{"num_hidden_layers": 12, "hidden_size": 160, "num_attention_heads": 2, "num_key_value_heads": 2, "head_dim": 64, "intermediate_size": 448, "vocab_size": 16384, "hidden_act": "reglu", "norm": "rmsnorm", "norm_place": "peri", "norm_eps": 1e-06, "positions": "rope", "rope_theta": 1850.0, "rope_fraction": 1.0, "qk_norm": false, "attn_scale": 0.125, "bias": "qkv", "tie_word_embeddings": true, "parallel_block": false, "extras": ["capped logits"], "init": "normal", "init_std_qkv": 0.026, "init_std_o": 0.00593, "init_std_up": 0.026, "init_std_down": 0.00317, "init_out_by_depth": true, "optimizer": "soap_variant", "learning_rate": 0.00818, "lr_mult_o": 0.657, "beta1": 0.95, "beta2": 0.95, "lr_head": 0.0152, "max_grad_norm": 1.0, "warmup_steps": 200, "schedule": "wsd", "decay_fraction": 0.373, "decay_shape": "linear", "final_lr_fraction": 0.0, "batch_tokens": [65536, 131072, 196608], "max_seq_len": 2048, "doc_mask": false, "train_tokens": 476700000, "max_steps": 4005, "dataset": "wikipedia_en"}
Each number is 128 + 32 x the weight over its row's rms, rounded and kept within 0 to 255. Layers, rows and columns count from 0. Numbers have three digits each. The size before them is the row's rms in percent of the matrix's.

# layer 7 MLP down, 160x448, rms 0.315, rows 0-159, columns 224-255
094:077115169156149111138139136073129126148122056143136159115109167068145180131163140141113113120128
096:068101135113118133087106127144163154084105112112166095121124134108095106162097058135104124119129
107:120118095120200076110144098144153143130121163167140119169118081123173155173109166086191088122194
093:142107086106123102135106154067165102194146170123151098113138155153114142123124151148070111152169
136:128104109140136147090103119118120153093142155121172126065103106116153143129175089115123113078135
099:169121145126096227117165096145149141154093160142077161149171164065101109120106119072124121174144
087:079123169159161126151148076180112142107111109109107092143162126139135117133156130072129140160074
096:102113160100126174105119178142125165186104163157166213152108146130124146122128089141072143152136
111:091158102162106060133105170102148155087123113105110172117108119124105143118166141156116131113134
086:137160160102186174098139164123182117116061176129155104099109166068087112127096125053169087068111
090:149126120181132118134157080079157120147140109117108081100098167093129144135162094028118109132125
101:109146187123198152149179138111157111112147139128143071124107155150189129130074093152129135095119
101:031094109108070116198132108161118212118126118156099112120075081154085117109116134105123072106153
090:074149154048127125118115124093056165153121168154166129105138108126150140104155145173094157207132
094:122115183128056182123111099126108183131104158142113138114102145109128078137129098147162090155170
102:085151150143118095103180123101138091084156118116125128123079141137097055154129174115156102105105
088:104191113082106123129175126183178109137092113117175105145188098155087138158109119120230131089082
112:150085105108076191097123135113141179143168094136097077077131113080082146129135121134141142126113
094:187153151205184191175087178089117192158125109123128102145076171183161139086113162185128161180130
110:099137109163134130084152097062096108186151131109167126099126167163112113081134157130164138110128
095:171097128098107101160116054141138107172161124197133164232120124147127125094154126099126085143096
094:091145160186131171193144165145092106119118138114146113189151145076094071116139090139101082110095
092:097112155103175100130063123123090174162179085118156097150111107104047105130147114092112158062062
096:124096160100216192077182162129152085115165133104164089111069152191136144107110111112140139183138
109:116121132148109115142136179120059145089093098143109100128093091104137103144145179121122110112153
095:070121127137165123180073121098135148155093116169159125104093079165073124154155128119145102126098
102:154151113129165144135111123125151098129068122134121129134128181105116167101109062094070133123101
103:136128107069180122130123079122155137132102093094124161082093148111087113071118156130107142149128
102:137097117118155171139184118099127085146122101120132145142154072158161145179142107089110146138181
095:070169117102118085084107090159162060144052152128166238136135103139139089135135080104168109112169
100:108125150085134134151136153094136117160182217150160182137189145100131169129130110096136123088104
096:129127110137107153113138094093122104065078144121094194147160198038144129141140074111136090115115
089:081147148087188141098166098120142141112102119109161168120148143182111128132148122090122116095126
108:179099151160184151198134184119100178108135111137177095089118153133110115169133125045131096124127
102:145120072127144145090116157106142119170146076102161090109114169143118149081117104123126141104136
097:142182108083157094144052178105173153130154084167101114127157120117138132083122155132140153111081
135:097075152125143178074175113162198136158180095110088118112099184118127107115135098116124125092118
099:110116141204179145053088112162091126079086100129120107130118183133155130079133053121116144143123
103:092107163154121094113171155099148101106084050141119121152106135063115112179139166086160105132162
093:107155163081120155141092148107119131107189104118155131133121095121103150134078164144145154144079
101:137187139151081100115163167163097142119124108137157102128145144134073115075094171099174142125120
103:184149158155111106160111113168120137111183158151171076155123136179135052150102111152135166141155
101:168164132112111105059158078073108105106107140077102159106134149168109096106134089123111156133155
086:210153136146145123112166202143106163133177132113195120103115138127140125060127149071093157136160
096:152151118144121121128145086124128134162142149126147044099127155158141141147117052114144176069120
097:209141192129162116128124174158156122168049188094176149115147138154149127138129088117149154101126
105:112152215066148132061241079144131116096162104123171153124084130134136136166147119153104153128085
104:132126118097064163142088140159187114072112109114086103149092152126133115183144168139123138171092
103:126154139155150083101089124106135224067143112147106123080133138194122147062137182145133122150076
096:171167141139086129136137153120162209154102160059159174062194107216122129119167122124129161097125
103:108110146131122196144158151106202150130086149092110131121186132175121121124162076134145103134147
091:180136149104175126085137152049119186172139178135106170091200155100099119131119213089088161178133
094:113143125099171123080107138071121153145130183140192116137118063080166105174126134058132165133100
099:096094106150132130095140109115077108111106102113165118125110131135053106103117093134101148134133
106:145097099079054112143159097119120101121124075142153095112141112081118133138108123152130164123063
101:166138127106140164077136161101151074135066125169109132132180144099183107141157114139134073200144
101:155126124136176092148146083126091164133125120132073131146136082066104168146116138134065156173170
087:141150146130094130089097143163133138055138125146129145115119169077133033110120106106126147118136
096:083126147077147115171083174154127059064108140133107112158135155174153169108122176161152118149071
105:130145180158146134203138166130105130092125149124141110097149163152180169158127097121131113137106
106:114139075041094148106141136181126153139167117140136129094161066107118126115192138166101092162130
101:039099144130140080111089161117129139075152097156149044182113160144100135097132167109119174153153
104:132148111136093160129111166161167088136129167147087125122112115130089128162142137128153090126139
083:093149134134162149066112163220101124142158143128131126147146118103116138131086119094151128122141
105:135106143176163052149087159161157107084149106126112131155046110175197149098100159167142131085053
093:133072076114196135155081136148182171105131077105127162137110142112147093179172136073137078130148
096:116152119151124137159198146099140091168201143126127096161160138140094207125169086123159129110091
101:078142085136091088125143113136134151077086131108134093104146173179057126058124130162148159122073
097:130120119120106155083155167140123107103164143111111086111143149193110090099141096129152134077126
099:082138111036112076081146130146140161151139128116069078142197073126146137161112119146115151130162
093:100137114093091140130102147110112177160120135191186128201073110079066127124129093133097097139128
102:185084168131108163159109158119093120118136157115123115082124144150157124139164096118086120110081
129:070082067084103087102136128111172115109155141128128124119125098123105142142183115162151169102110
095:152092098173090130144148191060107131141109163147125184096125163084124159143136155161075031209085
109:101156101097168120138081075167085131148084077144114154096119124135089073151158085136156128136159
111:039135084127165104061116085082138137081153133148158127156184109163110100175060091083129179128187
099:123134179150145166089107098119090129144108093103131137180100128091175151134103136086126094084173
088:147064111130127088098144162111090098149187097116115098120137131096137109134160142136120190158080
106:069123100125192142191145133102070108126124135115031130122144162035142122124139149147074129165101
085:149131142060086133123148059146189118123052154145174097102137158119082151132131099159082115125109
099:093123092122139129160109128145174141087144107173111150137138073151116054130151101108133113111173
100:110131114099128099122200134121088087176166128117123101125101094154173144176085108156141112139134
105:141147097129124124103132136062128108154137194125113138170135131106150121097111158152131112144128
091:158083148150156106175122149089149170119105122106131097139187130115093177098105086170147107156180
090:133120137144157163130105106129136098117143071171117143091133164118131132101170071158139191138108
100:140123144100138162123183132120200126107142117139188049123127060162087177119120215217119089098172
098:168138165081094135128115171134159132138140185108126139148226070170189138149134157123124127088122
103:134144159107126134125146087157176140088072127147107109118143119178152142159161146076148137147104
108:105143088109112130114055096147117130138099084121060112168198140110170103155125158141134130110106
115:106176151165118103133117132109130124146106137152082144110178207095148145054124103132143130116114
108:132102112154223095171126141106095125153158157129116148143083173120142173054127170116126131153087
094:118173126098068117154151116080088091119116088128125110100170133118157120128133126114159107090187
090:141152197122160081219093128109089113074177114157119152118133126109086144087133171135078155148139
109:144091148189111094153153059198104111111136109130069120149106165175142155045093128087128173192107
098:110092161089143129161133133122138149111129122144117130077128100062133102181127153151119133177119
090:140147129124127131106126117118076094092082127141111106128167138096161123145139123118061086156171
106:113130132164111145181214130191127090128219105123128108169170143136143160117127096169145132122102
093:118090190164136134097124143113126116094112174103076164115150139165169108125105210107075170117094
106:070142099115143192142108072123105169151096105147150136106168122115031191080145137137109155127107
096:103123100172157152154135172168090086065115113152122096146136170110119076122134116125078127114148
109:071111188173106126137101105146091161136087077142140148132066131114095058092164116171104162095164
092:142086084109191154119128110105131134132121132140120106148101146173138097157070113108140081117100
102:143166110149128167102129125109079118183096126134122199117124119106118096157121077127130142124147
107:170138130103123135178032136072148091093061182130149183135140064122188129130215162143143156136091
097:091088122137117105124104189152105139136132088121097101114048150151119136051099175147114102158118
096:107160154124104171046068168162153144131136150106159104080148055107121159133106149145104106106160
100:090114156165188029071147074066118121148184101154083120176093104154174095121158098125166104147078
096:162103150119183180118155117123112129156108175125112172091219137095115130179145118110074122097159
098:084090139166118135053133166094160139150119094118156124107128144110143088116103165167140148194172
104:092151097185123130128107163147164100084059172151118119119195142080124114162108157229107147104114
094:171134163096152139104124108140123083107125087122073137130088152103141109173138175123107136141070
086:158167120118135126155133181109145117083114106124178176114159143146102130090135108105101133106162
095:160105108148158160111181117122103151161124113116134118116087121223124142158100129131094101127183
103:076121125129093187133108076101110188106107085147129148119102141130090079105105145105167118140144
099:160107099121180139102142139096177124140136157132136155131123141047125119081153056152145139155120
097:169103165131168162177151150146139140148119162128130177133127181167125101152120132116148094109133
111:161126107142135123095163111152206100156096159134142130148178146126115181134125134127146166087160
111:078128078110122130115152165111128172177123174111102144131163115125139124154127127136114145150124
094:084111066144170090123138120112106126113134091125067139151101151091112093102169141165101113159144
100:157096161134101097136193083162130100115094159161130089154130128127166152122095094110132095164152
112:164143182165139136053128126134096108046160159129149131133147157090167126086113083204120199151115
098:058121077100163141119108109135098126104122126136148096139157137123199152126144074077113123177067
106:189149107116090123133112111114089148166101136131119107135136146136107064123164164108139069150165
097:094107099158114142174119122119088173100076132123095134071122113188148081133150179102157119115101
099:063134094142145094181134062136097166097077109156092132153093116097091082136110140084114136163099
097:131097172150167119104151171119119140130138182150106140101128118110118148110152146171129116155132
092:126142103152213135140106063150073095161044127136090076105120123152124143145086142157145138102102
110:178147128141064138183156154108131140129110165123133081073156118144113097112171121091152047104147
106:140084076110164149187076112161122161124100134117088076135154125158162130132094160076139065116120
095:111165148117156131174123082211112105101138097116097147110091129127131120080139160160106085117104
093:152100135153110101121117129119135127136106114193099137173134128158107150124092166088178075186076
093:151085176159161117174135095131079192094176098130096203093083157163120123126158201088080097171145
108:039093093107104090115151155148125116154187113130137175147097054151121096110118109137127136159098
108:128083163079185104157141122177107142105148106104133129097061103167152126155135124166167096146201
099:118133165103102137115161179135110152150166121108145162141136140091091112086149115188134056119162
092:046062127160126116131145108150144183115160158139122153155143102184109084162144202144152138127094
100:074140113052122158150151120159121149157096115103117084113122045188178084154109104106111085069158
101:100118158065129125109130148137123110157151107145103151152113146101185148151124108069152108114118
104:069121203090141113153154163136163147146137114148122121166125115153094134209132155107184117131148
097:158076081161106167101108084132095144126105139132147065097158194127133155138103105123131104149129
101:120147093141134174118153118194201150096139096107108120152165144119125161101156117159133163127171
107:118102115113094150133088120146200153201113168141128144143165117119081077170142094188116119113113
095:119157124138076075094145102129104090114154155113124089137113142065109118074082111140206120152057
096:098187092127129131089007137170152095119126140122105109140150113178124128198174167172126058154148
094:100161150077125154164079203075090109103108178151101195138164069108176099130164148160142095133178
095:116099183082095125053127129151127130134107106104154094137138159143107186105136192135081122143099
098:134147153159108117106105155151091122105174093112104113122167144112074153093138103141143152125128
092:186142134201085149086161103082179116115108092143108118120119103151092093143148130170148179164167
113:099141126180170115135208078098098128106107156120209110112110159102187140110137150154170179113113
103:090118120163127153150119134175185055213098123164111101181075143151060101096171077118166138143078
100:139127169094162159090157185100147127112123137115118175148191106110123130168163119145097134161148
099:161134191200178168144142152118121112145128166145144163106066154124112105130136094080114109092134
104:130100120089062115120133096202156120193118099122151095112102129192121112153090090138097134125159
098:094117142066174116129096128164187150134090093148076123152136077117128163149103130201203125147115
110:091137080165105082135160157136186103109122077128164154182041112148076119138190109095086087139138
094:112053140140149141081178069164111131079174120149137110141076173130108144097099136124165168111078
090:110154117072125117146100120111103147136078114156157190124111086171096133192136151108129102068181
103:130153156121083119089093141089123150098130124148143133102164136118102143095159135127139104147159
092:173143077113146109097172164081143130137074148111120172133177117128145103051147120137120126147151
098:121088104121045120071161109143162130106204105091129061207114115098107108108097079051126125148115